{
  "num_hidden_layers": 19,
  "hidden_size": 192,
  "num_attention_heads": 6,
  "num_key_value_heads": 6,
  "head_dim": 32,
  "intermediate_size": 768,
  "vocab_size": 4096,
  "hidden_act": "quick_gelu",
  "norm": "rmsnorm",
  "norm_place": "pre",
  "norm_eps": 1e-06,
  "positions": "rope",
  "rope_theta": 1020.0,
  "rope_fraction": 0.5,
  "qk_norm": true,
  "attn_scale": 0.186,
  "bias": "none",
  "tie_word_embeddings": "early",
  "parallel_block": false,
  "extras": ["local attention windows", "hashed n-gram embeddings", "a smear gate", "an embedding shortcut", "skips across layers", "LayerScale"],
  "init": "orth",
  "init_std_qkv": 0.0678,
  "init_std_o": 0.0678,
  "init_std_up": 0.0678,
  "init_std_down": 0.0,
  "optimizer": "muon",
  "learning_rate": 0.00723,
  "lr_mult_o": 1.52,
  "beta1": 0.95,
  "lr_head": 0.00785,
  "warmup_steps": 107,
  "schedule": "wsd",
  "decay_fraction": 0.945,
  "decay_shape": "linear",
  "final_lr_fraction": 0.0,
  "batch_tokens": [16384, 32768, 49152],
  "max_seq_len": 512,
  "doc_mask": true,
  "train_tokens": 325700000,
  "max_steps": 9961,
  "dataset": "wikipedia_en"
}
Each number is 500 + 50 x the weight over its row's rms, rounded and kept within 0 to 999. Layers, rows and columns count from 0. Numbers have three digits each. The size before them is the row's rms in percent of the matrix's.

# layer 15 MLP down (transposed), 768x192, rms 0.141, rows 483-688, columns 128-159
100:461578475574449564539561430615444495552529544459509472469506489560552507409495418500467513536420
101:497612518422408517579519479472510448558553523517501500456586515484531485556406446492546448500515
104:486510423542505625481466459468582591460523521540425529542422488485473527466497541518463475441504
102:522487538386391500416508538551413462401513440482435472571513555514498472488568448503536448556526
100:482472451441474535427509442479480481414579407430496516363538514539597536564506428640556464506573
096:454514523530432581517524442410514455540506446491448389547569457522521439515372461554408543559542
097:413521488631626509473464532530478511450479476425437583430527479580492511522525433551472487483521
110:561564549472567544513480501551554601571627441505442476513505523480564534487541499534501570475507
103:502475491511484489468381469514457539470531525513446524615497493480431467454473439475446489577471
093:462500553442503587531491414537440544526471550452520378547448517566411502467476443518473538574544
100:500495394500558523562516541520456533352458484468472480449514524524473473577517549557459607546486
097:433442472492500526466492461533476423455470554499510439545538643457443469501557417530526495487452
098:467559518525500474583529489552552549567473464570482429473414471373535467476424577476516498527490
099:401415502470508548567425398408435550433533413538439565539535477441464455515550480456504529473506
097:551469459607438504498487555500453481511478432480512454528491591530513482444572508446501530475447
100:552506507549501386507500512506556505398492463464488571594537503482503400532578502527507454533594
104:395408521549432486462482497455538532534543497516565526450456472453413402570528427517568406470550
105:470517464364552573529392463462526506526460483588474520443450482444513496507488504456492474540491
106:473501427457502441557480520456512440536422580464471431469510548463522460352525560454531468555440
094:457591472423434369418428483469485455541517444483596467471471534570493499537469495508543577461528
098:535515573522487466491539435479573550453497453516420426488413526626517487449514516538522572385464
106:458493515500573434494512548533459564448462492332469448454455504540502433578477557553498535547506
106:386485421510493513446513428508478528515441465526597471491465502472461441567521471554471432490574
096:544515535467442375470459516608495499516535495413523457504500563474493477581398463482477475520539
105:570524472511533468363463435518466516493492528543502537571412556517482598511607464493458505612448
095:524548488467462558464477485439568461474540547423429505515415581565555509489510523514461572563465
100:455447500419454489421489540464505427487572462400473547469471489540602389495541448503526550481492
100:500528508537468473376542449576482498537493683578543515491544504535548458434514449376496515534518
097:453477541464545485461514541462469488478477440537524516533469618493618442469567532455430450548479
101:496451554536454484558521597536520514517486484500439590497568438482531552518424456489536513432538
108:618470469524475549521524558474558434515424547526550420504552513530551473502543504377479495413423
107:573547455492520384443511426443444526459484522568551445475514416438535495538506505510392578487584
108:433498444546499488502506464508509473523533488402583506522487618582532488491486476607498529466488
099:431523543521500393450540569556484749506439469491557598564480480554486473499452529489528521580477
097:486569538471510533503543463420541506564576511544584482546489472525412428480596472508556505539426
100:459502511598427543448582457491486532503518425481490543448521584467433478458433527445567530472509
090:490507565452479501575534463554474475621437535487537470547457498480553514546475498508461413554525
104:446516501504421466545487487519460391447565514558514560523486506558550553468438542466481461624469
091:473561557373496411459503512464447512443537527475482542484490514531424566518600458487502469565481
089:549520542409409500502525490507446512486515460408485524549431484488422523569403542466498481530588
098:533463453496494528474441398471494522601476560499459553546458366449567498551530579542442595421483
097:552519529492612506500486509486507487518489450471440486501567423531587631448479475542472564449578
101:488553513525435496474559496481533456421452469524438457484412540537499451447525465471522420520448
097:563477587513527475416532546427543452579540571473464595423513467426468508529473424550617509505508
097:528432565542580419446437517542418485501474521501474461463495490625478545475511502451526538508520
109:544443469513467423409529537597427441471584454532498518533409486629555540481482409553570524461453
101:502489471559471535437570478474458461516488488503369620463506404477469442521522459497531407558435
100:486543467563566410467483584472533470512590451429565506431508576433550549493534456415491526504547
108:459458534480534452495560471503484504536542532534528419526493576522497447514542476525423460506508
101:505503562557627495494453538564518570520531539501482586457536519474496510596552537486516453470543
091:493535453553545354592498515497605541498587500515462520486482462446490447425505493490415549446442
098:533435533401566433544515471522413449456484478558488530441627413515444443468512536475511447522489
100:504509480571466391584507448510500475527511502366378498483439470471526549464552484542464448431458
093:533447419521383557472408522501490403441469482491459495495548484552509495583456522426500486483437
094:470540517500368528536513493438482545569555442515527525561450481505515423437485527565394359484556
100:532485498494472551558385505467505489512464485495538520532507475519507554442545516482534610537488
107:542537439520453400572581421407503510482502549512608514558536556484506448440576459452565448609538
105:460555492468462499606489528489497535534528464543506554519511524457483478575467566555531518554502
103:583583489521618557522477478494509580544510419380457508617606492499392500553492536533474519488516
100:492473429434490526492478475582545502506424385540487516449574569437509561577417486361452499474491
097:526532489442526456499575471419547461407512452501550473457495568491516510496482491521570387545416
088:548503516560585458381501463465476558461551460496466610507563509515520459455509474562452513506407
100:430552504503477430451465485478576503492471533458541476464526495505463501487503488387392409578475
106:538445493535506452445538557522471557505474587503446477493490491488476502477518492410456530477532
097:511551538525607553493496471614460477387464600493463441437520514558537503478477451510524510546445
103:485561506530581445462544460535489564493519551461532455600475533553491606491514575421448512439501
100:639517394509431525508491456595466563469552420562510412578507528521506508477532516451454545589563
105:464600523449602506481417466475527498477520443458525485568533533529553551495484437516416450546539
100:440448485536452496539520554556470617466504512446449426543575504418546575504551493532555513459539
091:532428419469484558486540552510497526474492568590480489426585451496469497474457514494515592531483
134:486455485422433441511480539509483520444502444551571551481530587426511637545460565509483521519622
100:545518446505470553565504488519574629473405408594526504567525469406493515432555465470533486511533
103:585392548542452445534534502530563473485545482504560464534518541548536544568569511489513510431568
101:458497491567451507501540454592446513422444483456375509549515505421539530564514507431480462523460
104:479479524539532584498514415514511393503527548555510495547467436496504476475416592525491470510489
109:501509455510417495420478408516437440537477570490523515511480453603485545428427537553516503544564
092:543492510565527505490456561475449473514383583465459550557499480518448491473364512545586534538505
108:498488480504559625517572474447410461500571568447581517543484440522574370567510509467508544485510
091:460532578477512599559610557514521536409484511439504530455571445529532457588542502495378542483477
110:610449457526471450453567547505487427504478480505521522513504455539544535536396482549443541534544
102:433435435527545546483437540615452448524527453487546523545451434511601512356467522492496475447491
101:523599531493467528523587480492472504492466460444505488504496483444488374468518511445471524451430
102:594494498424489480614556563561570518577364596496575428574425454574590540584500500502535418528509
104:472541504616422588465518504465562382499488483472521472482462563489551450499433574472509416470548
101:571622509479471619515478474480443541560484376507485488502441467542639585531441541480459456433402
111:588502547521466620497535444472491450544464552485519617514498526482473472470457563509503473459408
097:479477552485521473509434516446547459445432522491519547392397551422512485543536546451522462496454
105:412485446433412467433499500524390531532483513488518493537528580476512434514431513560456551490500
098:592424553458502514522512438511445518604586495511530398572490520543552524429433488494587477476482
099:551431461452571535491592469403598496613563491429452511453523483478567537559439534512497501476601
103:388527499453381535563424534484532510509419584593563538545510533474537523504532585555468457455429
099:595503489514613495579534587449544544488537504473517475427546503412458501563537396495563536577491
102:401537430543550446470485557531523619428421445463468482553443571417487560441506491517562481508456
111:456521510501494508477573505421444529517524500585543496512517452465448485477473508439564480425610
091:497596539516472416491546516493518480439531445489432554419455513535516597456534472452440503502494
098:514513548532477484535517459555625523458545431512472491504519499468507445581449450421517519528557
101:526566469454514519508478478500554526455481449634530450506513436497407521522508569533567490586659
109:413519503531589511491515502577437505448413480596364417576420480460499454523515489421527508440573
101:507513472458500424504482401592503472462508542507480459451589488523510512492552465482556477490386
091:571528415449509488516417423438444594471474531517519505449591603592441506437511508584537508519537
102:544473481566544495601430513565596579463492492521557511573539467464486447503517440489500503449537
091:502451413526495462548522479497539451425443540511485512485400540575599514390422462555589370564535
114:484451499505372544427450533457522525534442355492495600491561483542519518464493571511437438458457
086:514546507534386480624466515502483536449548529451531597524493546478410589470427498440418458491559
093:482508467581448520523435459582563503452478514538462532572493534583479550550483575543519572510413
106:590448468567554461605497513547575560492455493624539460508565475513580540481522492419509542440510
104:418304451512492539447509492527508515468582529467460584486462524534465484452500571552526489467432
101:423479366489560423431518452523401500503407533523520481518466564471504497514448534515480598525477
100:553433392580479510488472466478547516496524555446464480531528436516608530448591489481497504539469
104:462452499518428487569459458505492542457503484509414476483441485483534486467565529551446465531469
105:489545598457506489510460423529457513416586507558684465424507435412471419446505484514443545531516
091:443467463498449484546434422458485511589477572467540529560501614505578551435549553519521531457502
095:508416509479514486537379448487540580434522488487504480458407478446570516536444568449372572410660
098:452484452540482462533433534433524525467462509388561539516422484439629587485539427546518442470515
102:503501502486439663480577510513445476575469418605542531535496463558414399392459471514526430461584
100:494564538456476479559401492463505567508467549546555516547526570428445467530559494520543509427453
102:541484533375515458500519475538561443459467522589495494434557471450422423449560527452462529538509
102:518521470494520404435522427426487574405506476459564536563496484563458561569522472436554528460496
091:510474516468441487541505419500485479609495488576551423474441448623522545485513494488549496443476
096:402560491468580475432486500493594627561605496506513466552438497505530527469536490470493499409492
090:492471467469520565470480504632500448574571444553522536543443487457501489496533476586472435532491
094:497520438583433424558501457470472506526420549501415458614524524520564439435434497539522482510544
108:473506515482410504519478570450558452570493434503543538524483521552484526484563483594492495570561
121:532419546515434475490553555346467475527496459492474432444501502516591488498527537470496423483415
104:527597461513474488474528462475551411515510438453468544576495529586537511466495525535595559526505
103:536533502440462518413523483499468493508370476526581551548415460512549453520544426503567531532399
095:485481509543511556517434535446543583552490465477559511503534468534479455501413543555500519404480
099:428507406502441463545444430579521563476498542450435479485480531527453544552531464462455500501474
091:423421515485454453511484551538474544411547500564470475437522464516445457523437513474553507414462
097:495588488526527523488499434415615504539521569458546502553523463519549522482399540455419532450524
102:604473580459547507540500505419540481529500526510477528499488511519473521574495574526449581526533
107:482401386515427514561550488446558488457545471522489433518544484512429475523497606540567493527487
108:476458498538429564491458544565488502513630534533445546398484435440531466523432517495480538455528
091:468488539543457423594520499547439556491407474552444486573444507502513589438438583457459631554515
108:527443481383556529424514514453459426601569520554524524533464464493551508478505513458570504471462
094:553584434523652552534538476475537487533496470413586412572523417537438568483478506478540495509529
102:475430544593546570568478482468398567467540528504547481482472615422524537561427465590465533524479
088:486447477479599404417528491544466429489496526529489515510483488515535455521586530485477362535457
107:461487613461474487502588541453610514530544546524460508531492389480432525483535414559500519459516
098:576490504482592503570488424407549524471502590464551426469516426585567487500435488507553605481566
096:497494465507503569450515471552562555495474510477631449557529511408521434554575566447518478560474
106:535474434494523591493448452527497574606482553539506545413546492547490454581451616537516534599563
092:521421538557478525531577374501433494476598436463456616562508515601586507485525411545486512465456
105:509477458522572509510401569479535545387473473489472545453528522484541469488493430547457469468549
101:496362515508536556573532533500498450559628501457553501487495590481473496529474499435532471434472
112:494452570507460509545537378395487550435577520514474586489549535530531590478634479568510509434593
102:488562512501389549530586562522500514598522481506492431498520558465508451448573508519467491502434
090:491489490454608541500562421528500497508402541522543470486587526483475483507574566523572517557597
105:451391504468532504522519427472585530472526496433495490511499541431494491428612449566423476507462
090:402508485459530466472505560427459488516502483483495550534520508478522487490558490574456557564449
108:536505537465507510556403550430488487513489566535443496497454475575488496538422468459526569456532
089:470488464441504525515444526454538505502447483573545524467499493480535557507501563486542527505431
100:517467508489518487503589536477504470479541554536598451530424452514515522437485482430509533463502
100:530468478538626492469456537510565665584547595493578550535541472551575584527532633465510513427595
106:524480574530458538434470470482442451490563477509529516475615529524425411653543456457544433507524
095:501423541453507443496622483470498510531399493440403528439529449485455590452465451548587544497511
108:579570511415512560514498575443455554473614432503506505493443523485469510514534468458564518416504
097:467444517501536528561575341543599445541540542489524549509458574426465492410420504466537524428451
103:500486487558458576479479491477485457444572550486428473490543479500532456515440450493571633483510
097:530457519489493490498486486557456475482490473550471530491556516609572493558482492418504574486526
117:570564568511541575509541484503498491504541558539475526502507535558482448493495509490473495511514
104:500593479487617510441452366458539529556477478438496456572501478526530608552456448466497427455579
089:506522519493473493464503533530518473472459527520527470474499509545439454538422567515527520498463
096:535513415516570456474487479570563525533539463561395474403530482596578511426457420497517551465599
097:539528503554553459473399503500530575494561444510468486575506560400512490526447552561404446534475
107:500591444422494464587542497476511518560411463394486500616388444474547494544529592525460493585437
101:439349480519494537447560538528503472545474486481514534504509495513422508507561471476525491413499
104:478504609467519454523469444468583519425508513478491526501428543493395466513417533557415558536448
098:484573560534521608457404557513465520535528473517539426434526503437514433477483463476476484488534
109:499545538468593501512445497464613450430450550434376472512465457486466479450503399442475560561571
103:547533460452595520467414566463475426505500589623542439518450526493588510448485372472537485481502
098:518461521506491385566483501498549373536484494529483490528527514560426503551431365525446532535494
096:495452490591507500541383446542428441557462461472563507434529579441473451441523533463501550527451
084:534531552516599543544515529469409512506467385461497492581486438521564507496583498575401572443429
098:502495546495534526482477455545520577517425538506395453446421511451521540424551506557542438523428
108:518563473414539491533472481540513435464501507574514544546480632477529568545598483411520599483592
091:516373465512528474506522536465594527479515495575553580436537506397547589463521492463506560433464
099:568493475454545538557460489453374543485508545539488513454468426435513469585465581557491471498523
103:479574622507471455453640528476486528441544426479526513461427507485458472610608557532389513473508
094:537527442469530378532545610468474463406527451513370518403482386492564398559525490532480552399617
105:452396525511571506408478523599516580408517492393510477523463478450486501416613452506516459503512
089:374448473525606412501564492476514479433529540499446467434497545491552554518473516574434524530544
099:501558474562512440532467449482485516534448537545537444428566471490455468381527575530508611572533
103:430479478434503486591519443538480440440503526502476535458429548560507498608603540541500449535468
112:496488575470540534543487503478512513410522500461605478596391578525456467487537514489458468437554
093:485473449557588455458512527519519467521464459509470506512512434583367552456487543463459472461470
098:523555455447623564514509452464545472524560428557458491387524574453482505557473500483442510512463
104:459501435472529548506486554453599459557539342527466578451460442543443537542474525510501489615561
090:538575532470512580495471474519452567532545381531471391417417445525499459498501408516480479422534
106:430549512417576500402405377566441445554448493490487437469543535568447508498404400559579395514489
106:398483521471446469463495482549394405533459533488535540427426470508421533477572607465550503509401
097:488512513589423473447510539509507556469422576545458477477498552500476489557547492470553399622480
134:510558472433402466490502474489541449489521572544480528447558493518555492481531506499531507555523
106:512505557494445554570417516516419545495562474492476485453470450514589520502504550535457551532511
103:520491450557548514458507518484446489509492489489515471473472521475467522481503509486506428445456
104:459506392428544472516485512527450454547483506440439459592470515525465495597501433533530373547424
093:465504518383545498534454602478490549448548462582545608506518589513584426560472465487561600511563
095:496535629446539571536517605433463530462408536469442614504404488457488438525488576615439524480509
086:440446453366569471524594444493410583487472384466442455507456525572475492451545383491553518482470
099:509497496572460502512495500546432499505549502516459537484457517509392397470458527476478442467529
095:554538530516473457514600588542514481470549577452422469404558454498510573475490521469495485465488
092:515464522550489544491421512537537425517522512535500449526461545553464473455599458482564515580452
101:488512484617492546431559470437453525508495507459502511430435522519494490487521454496436549440466
095:475442561570455525496484575459576511551524573470652491578573574401378381501527497542507528569548
096:474472447542563453486527468495553605476446419459547463538467499488573545506572501395492491484450
102:420528500501510553571480564442550506531423465543508474492534433479548573486486459510516472442437
# layer 15 MLP up, 768x192, rms 0.265, rows 484-688, columns 128-159
093:482482610542577545537531513522451519468532505506471469546491449506375539466499446480490474539470
111:479478436508461499572495545529543541477473530461529539573495525483512590425456471428473564421476
108:571487582533432550500601510596454493403519487556521521528505518507443477496589539549503459512457
100:433427532473564458575501476537566518514519560557462530444548449507503622521417531458423497494563
100:400482458497570563410560540519541525551406458463523496561490514456461524570524523577587493521528
102:453516557578499514446581505509480413571507524532499472430502540385436491457423486539520602462529
104:480460475500400472456456488445454587407483545450606455513553499505460502632489483553518540473557
098:506499381514471475419485423486387530472450561541498576450541459487430593495537470546551496565538
095:524477579561500612499549456507476484514542501539547509473573541527515414532532522498545601530532
101:533496582450499551459490547577490497516436421551519458495483412524394511526494471556532582453517
096:442470555489498524574506555446534495500601514456440527438579505419482556559470472510403478449483
095:520427519450509544452475517391435515486545531486458520460471519494476540517545539454554506575555
099:488537475521547485550482378540632546525488528518439529544482477507510482416473475539467556382518
101:552502473458572538503482479483453543487394558633364511431426427508537460560512505488503497443488
109:408552469442462506506518403500494475516472474555510566475543506467487417494446502446404468512395
107:541417401480566461595416416530566535480394508496508448529498446508484562468458494523496505566496
107:448541503455547503508506429554474442510508570416550498487515477504465508541512527480405416467528
112:480505514505594449499503530544550503461540435451474369485465570454415463444521499516478505413513
103:522573536454453515444460460499523485524529435475592379565551559505427569542478462494409542549471
097:524473539482486452557536485605540496544486515609558511443516480473499506457414475474537510427461
102:410550508468502579517506517456439565441564503393552449581451508483473467492509409522493467429417
109:451515513554509438528527418532446482487421511369522559470521574477566498477430442514540482462427
095:595481538497495547479563497483522524518521460525469523503424510569497519562460495475583443498394
108:524536533575473487480479531466540524492541540537444512514461535524523452452612548510441474461479
098:445520473528429616531460511576465509464649527562476437583497564556459452494441399510448425459457
112:463447529586491528421585575517484465550503454460465539519421542461531492464538432424581560421461
100:449531525486515476393444498514522461531482514497445513411421498490485498509495426518462413391550
098:557430534520516445518472630516466432553530470540512490501424455474555434428484429501499453593528
095:557504581427552616555461506518544585590541506472488489485477451587440512428512579606486414560564
102:534452456543481515506469550427619408512455577496570507422489531533493546543465477478425468518472
105:497414544530417508345458479458481500481574501499482447437467582470562550551520473551407542450465
105:552491559511482484505494507530541529506443498461454499485546532453501554455484507526401538435523
095:465464444536401483454459514505507580492512517531524402432474373479516543453440512511519528534435
096:437417516411516459497524562537559438527515561453519552530362494464553487396427455515491499455510
101:537500437598471526389549536525515545620536524556496536362563548507454546506500447479612437470489
097:429474495492511530478591599464510612496470442471531480521541551529504527433515457463434486457497
097:516512495542589550521531422422518507470544389504464490535462501472455512617540545553489560515496
089:545525556522370446536566526536643494502486491549488543447579517500556621485532510418438567529517
090:456432520557562516474446447468509452477564479463518391505466476542561494469500477467479613481473
098:511541473601490560446586484555529442513489539511554499438474522452572440585480497515436574512605
097:460490435514418544529511527509469455483481559426462526521492449487526462496528465478481511454476
098:456454484477536416536493369462465439513572511529541544559538585513512448490510519505513469496460
102:446467549542482471442628599488533544472492451474502455572392485552500511461525408460515578487547
102:575486455497477520464500491498521485474577511431457565482459534467455441546493580538494607394452
096:441551495483520516596552539642489400476451478477520538508403468420463482420376411536515504502531
104:545526481481545495526547475465412448481475455478453473488490488498490538477463505491438573511570
094:448570498460489569495534509447571462496595572464523479404574565474492471615459414483455498448434
109:520558434591442533501501571462503461542526476583488542616395538531489498514470591521447568535574
107:552522538486493481496509570535436428479461484453493433624520608515552441508510542497471517530541
095:477544524465503436436602530489533452459497438595510546559527491532520433484556385477528472487466
098:489437454507525530428498524526561471530478376478517410472376492430551573438454620591516466451481
099:582488511475530639355402529517560438602424449600435414440450447510497546494506513510529498531516
094:476544515529450517597481510384523550508469523447477463388479489586461481486400570409569551414437
095:453484512517581482552475514494414500533506511565447550505476523494514507538477510553466488536521
099:503500566511499622475532497429602473426558543584502530439509530550470568494545517515447561415528
100:489548472483482467492597448514496567570384486491531369535412578459511580485507516533523476499549
102:526448491507474564491551440545457461568377505456406514483510582431497570457456463459547443493424
109:571493422555518502469510454460372456581460496463487553555502630491511543555490498526473432513435
097:470612503528508496486532483509473507503498473617451515503563567466522463539467494460476454446586
099:552460507440431529586565525486529537435486553567516487538510439482592443448499528394580538502485
081:467455522565551515431519536526567550512491466441578575577543531472506485554495470526460502454409
105:415490455535514402504457508455498493505396502512502515515562455581448452572454395491507472560507
104:483490492496506489517460571435540547460423484529470556482402485454461513562459486427508452589518
097:430444506497480484478544484451463502463482462463575454483534498427468588538484494525504573493479
100:402408534446491457547457461567497521472520520428498508562556523472468554392501473446534506539482
099:478607540535580480528575570492520485480498444441410553537483504462470431563513491414499502443500
107:493483477508482509509410579543471510576454472498505480508519428483538541526569409428514507589545
103:437576446628443468566590530462417455450540596466457521546525477414516501488507505575531474473454
092:524469435554489574506493530490574492498428528495481508384448520455432496490514425432613512501553
115:528279493455569470561485522392455467530439596577462523440391496431506495458506484507411463551523
101:493568601481584474449441512508445572607604490572511508503416503482358521480511569506555512521530
102:471467484610518539391580534546500510481491537422439477550535521567648556552460405463445522430385
104:488489517559493445586500418462427467500507376535519470480551506511428506471555453489636575509418
104:414480544462488503522490495487519463521459445531506523528527436441464630536448499501470516425535
108:477550529535540501459440454423496534532437443446471538584532416588498547439534519443425493489435
091:471578519522496446534509542540506476522491603558428434480537475451388433537477577545535528520508
102:538479443407479472511474524471500551537511443558511517580570484479527502406496541545483485497528
093:519529430491443430500582552567487427494477494454535543477516453491514517399416468426484555528545
100:435409513562488535541590497477503554520540608601416536419405485469492371516532471567583496558432
105:567430438533527463483484556506458484573523462464524562488414477470444539473519535476597482549452
104:448483383430519559510603416498523413478524506535480525445513423426479492560570596461558471559482
103:561492420461505428614552599578515374561465604519477414622398416556455523573462501496548546486419
104:572550506568476397499537515551479534488444605475476523555461623568485497535452516491424545493465
102:504518488493491549456473472539478508481578551437437460517486520524518524465506434517431537495415
102:438485474514503430502446410507601542451432506481477393486528492462518515512459375518538469508553
100:423518543413522482530494390511418481541500400499430445510575521510476515518413485548421429524569
107:575505503600513491553480517609464487558472528475473540570445547479365533490485451441527451472520
101:441462506445511415514411525503517494553468516422466532530516599471413451511414467519384454373515
097:536408457563539474489586410539477532568530448390453560505556456507444468534492519423482422432492
099:535552494511511459468413573377483527420433532570538572487553572531502573496484487416456512446424
104:505488383474508430554507538544473479498446565562567474527518480360488557561508377480621509548429
102:526468505500453458542489518446480594444536455556423501424463573432443514471561472524509518497526
107:504388509522465501428558512451524443536546486444507447481491452449529481467394483528545490488579
096:454486513498435507401469645445632502441498385558503514473485487617504482541503505516516563562530
102:494544564459494366508511550460515585529505527574424599495434483523514513492448539508553477520462
093:505516454500511419525440498418441534534484485565519480446507478520468492439529465483400495493557
106:452436533536435515468498599482480526520435551535517483502470663549489519453472501540444511549530
097:446477481533486467526604493493564457490462463506511484429556482514581565521495422517535522500509
092:539534443540470562463459520491540520580455528576519509532538511441503520455478553480459507513577
099:445435463530435560483455506488450475457513533447390443451500448528527424549508472508535473506410
098:478471573510571483403565522509531587511547461522451568514533448482432533500495527520529528509500
108:444453458504437495485562500524516527473442434450554514505469528491514466551453552558487534497489
081:478474439571525486480444552536515548443559466540485537487492514495547543422391523464450460485454
098:489455494587550455458576504486480493405433587464456497464570446467544487542512454507434450502540
105:464529501557499562557521530492535451495547502488533462431493548437472467549503468653565498431487
102:533528411519570600482479484517463517549437442562408558473407537477544571567500368503511550467542
103:459580413544429492516512462525511512487548514465570529453512501448399481453557507542450521477589
103:491439531497508521565458471514357485488482513457546531604430522489481572464471578552495470444492
099:476508441550486533542557491473534543640525508499541466574497626501602490554513479483499549485421
112:523551509452487480393403464560505552425522471476584496416485440457423452427546495510430494415505
097:538511506502442565502456540514441481522476528511469591591435401496519519540435479556434402506465
100:536489559430534501495430483487503464485414549508506463554488531556519524410407469482553573536624
101:407552459564446510458567438506498535555495474515455417431425543549504450521496468452473448514508
101:472554460526504520496498550531524621440550465547552452544470571471487453536567458408515555495446
103:452411660504501429560526564524508496510560513517365604448558547473441515460489522506414498529481
104:587572410449428496534465489552474452568560522586403508575523552563513589538458544451414493552535
099:536529454477424601529507479421514537464570572516470484507514474552496596427524394422456508423422
094:467510499508503486544489486519440597487559421521426408496531544542493454440558553508506410522466
097:510476555485573529523506556488530426537517600605436468493434456490476498446445442470606491513445
091:508544472577485453533515537583478447523541515528389542481507501495529477404537430490445502597533
096:546465516541498575498528432563458433512493475556441524592509552546486504508461482401563432533535
100:523486556542581520498516475534463554394458481466558455533569510452483537501450527454500511473524
108:479498569529472554499522571478534559539578404492505456428474552569571513540519525471479558567504
099:538434513493514498573518381550531454550521524544447501550553535520567553483497496504470577541511
104:564465489424553478515594480574575466548508606635466474594479556523452556451537573489437575546547
097:462528540551453538478531345514540550499463487500498527566538546375455488491523404602537557503504
094:454529473454542561392473498509524483552476442457541501521531514540494535467420413510464464486471
091:480634440580542515521531388554491533552451418516443443564555515471619494481516503543515474503472
099:513499478491544519501480600482460479630531478501505589494495446552534523549455479486569448533524
099:433459387396445509366505543533443596538558381520516522553497520506523562466610446507506445546415
101:471532475561483506509505454500591510650390463616448478561469514510504479499436545507534562450575
108:517518484548519466487413445522483568476423481529589547419476486505376487597453496517434492589509
103:490490555440560570542523546470515556572464563658531489465443554399526561508478512461533618517445
105:541458538528626421501587462479550500593446461378502456514430563437476548432499399427511454545465
093:565545492469411502423487555537513509525525473463509541414528534525450442562472449501447514517491
106:479422578480441477611474540579421600520458531499526425488492552513513505431456466555499576478488
089:460439527500412572531531425648479409517454524476504446475490570524510589440392521552445553433494
107:432477605466578502568542461559427474509595496598459431515497464494500553566460497497429493572503
102:596518500458506533407428498484499457525491484511521499494524459526483507561476385438474596514521
096:530412404575421515476491544471463422496473568520442561497485589462575516548483466617551476507385
106:473475515478508571525621542500482533452438552441576456533485370608438454564486519607506542422550
090:490657512434500487465409550520558509451516582480534510552525499502519462452536434499481435548483
109:595498623495440503525434507491564503432519477587474521514429601539598499516551503557488395427516
097:501506512471546502475439575501337515488514526481398493515496436565408488519519508534557543460469
111:556571652521519478579465458494477469542551556484526556481460479461489576464498534549507524515389
100:578468577519533469475406480395553618444448476547473451510465520538483494532374469550499532473470
101:487508510620539503541551433458553475461492530479516486520476650391487468438519470437445492406480
104:517479573562506576560472474496499508484578542550499437445470510493482439436391438493571538550572
093:516477483463491628566490452526516484562487478501573531532519572595541499463467456496506586575430
104:463417492530563484437524518412521623605486496509529520550507538555510547438404488458418466484486
096:538508524485393529510468514491459541526489543493454584504455473527450490531449469412488384507525
103:424495572559514495460488496475525477603522485516498490574531499572540402516498534575527526555404
107:432517478453478533475496537521480529545484470485447423501478473434512495483476481494539421465483
109:573518481494503466525552528551423490514476507498419525450530530460460512504628558499589492527452
094:537499485509489452517474552412470500560508406411510580521425438550503465509452404562582456581470
110:489432372484513495440533524446547467499447501448447500497519498567495546556518523450525531500516
101:493535406453541439464488476410505450535443493435442566486453554447400500523507475479465494451529
100:546547545483588538512462494465454458511529460474488391519527601507509456513466547568461467494436
098:559487487539477470373401504369404526465463454597501553534518518497509546441587461514482470493437
117:469438439565541493485535537500525525569481516465493491489575410510459513498452429502476522499567
107:494437521562509525536504491604526378504505456600500427599503544515414440595471442477574422492484
089:552554541517398474496523548535488435529434492538456540466537494557447482532509445452534522551577
090:470429488488481472433544451588544433540481547506505561530471509419563434633473538558459477496527
099:525535492492550522539397493455563421597544467536461459547493491505458491410491480502490386565582
106:471490518475503438516458447484585513524452475437526573497582425521442478583518472510502505457467
080:550599441538517506432462436448510521488511536426466489452504491507547480440447550509455506557543
105:433472502545520486578367487431523489514564530482466586484484612561471524447487465470420530560487
092:516497500502495490541561451495508532470519504553380473528545539446537574620538444491630559488552
105:490472464507475476489435434546495431570432487503491479518518481472537516446546471424483472445420
103:591499573497488419491516520506483517485519516537483450598453490511520438505447540454444517557558
102:559486500464512434485576538502560379501482408422472454557433504473465575503556513494480584467427
099:481353493439478514558530424525560423533503495590518555458564517508536517484449516484453627439487
089:510504500512523461552500548483500489551540468452516487453532582434482544544546501553507567555464
106:522491556483585475448494542386523437424470416596518475453451433552468486554519535582453448570531
105:550518506444478502507503583433472502507508522573496531471494522432485533561474546513458568400469
089:498494460468515447575502570468482523537442552514441572418485573518494558507517443511489397489520
102:475558477585482531527462526531429440493588584510460481546458483510392527547434478482452496511435
101:517569402488519477456462582467352464483552445440435438415470542472512505512547404397559475521394
099:567474570481522537535459477598488420498419510525519522510535532645502462487590471501570476535461
112:603470479430457538431477487512568554607491613491542514494419507427436542475455545414594475436534
092:499378545576454499495544585464475529482452500449434465411540500469465569522438547542490491488523
097:388510569634477517468564537464459508431420538497447554558486442514532530440394517515429533466577
096:546494514542487502536663439467561512497447580455445583549490488449602481532491603433545472532548
109:522466588482469497521466404557496518463497556494577441471491566460524527435507518468476463425525
090:466545433494473524509492534445535485488491608468534481381515488522466546422392395455538468575623
101:458450514473471481516446541533404569537487500491497435433490475518512485530488475528548570467604
106:531462470453412511501394594477523582505541494525479550508470522467427583500468488475561302615451
092:615404454553369495493523535497407531494451521457391489583514602542400501499501537556533434550562
110:466515486427491528511572441482511556595491421468492462570427573516459494462474557428543515501488
104:605505441500481474508495463504511456436502455427481393543466576551468527533416565426496611474490
099:451463418495505514481505486517548479482492546475482382608543639405548525513381421456569503530568
115:581528546495425440509547524467614484501505574513529545484546470489563508533499475518531475571597
104:533555466593457533476486533551492530502470523511477519462524480443501455458509519500475551569562
102:518440552533445566498638433462522475472500507551517505520476484449485454601537464475470546426489
114:489535501601526520384503477546526542543468488524480430471496472479527465541532478567499544564421
096:520487536532492513574528370535498486527505497486417593435525538493443473450463607527435500553486
098:481526526504511424388517530529513526578524514510575528483436502519584541452436547435496528458439
092:438489372498440541462542619508555513570519343597446434461421506464500551555430459469455451545410
099:542480502553528459474577534403625485550538471530529442573453462513416540484489507561545482520423
101:512484501580496506553601573574534526559446625529486500398575474476471631456463521478456357501450
093:610486492604498558489543534549489425524503485447581409526476581537546451576559482459610478619495
096:588438530526494526438538548550554529499430523558504584549512498571498518508435563541467487516508
097:419475515432477478575500525511574592452448476466485524455478487496500472546464518572446513539474
100:534487473606518439491588502513471464505438558516571473411498463510402478535536528492418559478442
097:513451384514355515608509493463484522555475521534525522554441526466557534548492518541530472440540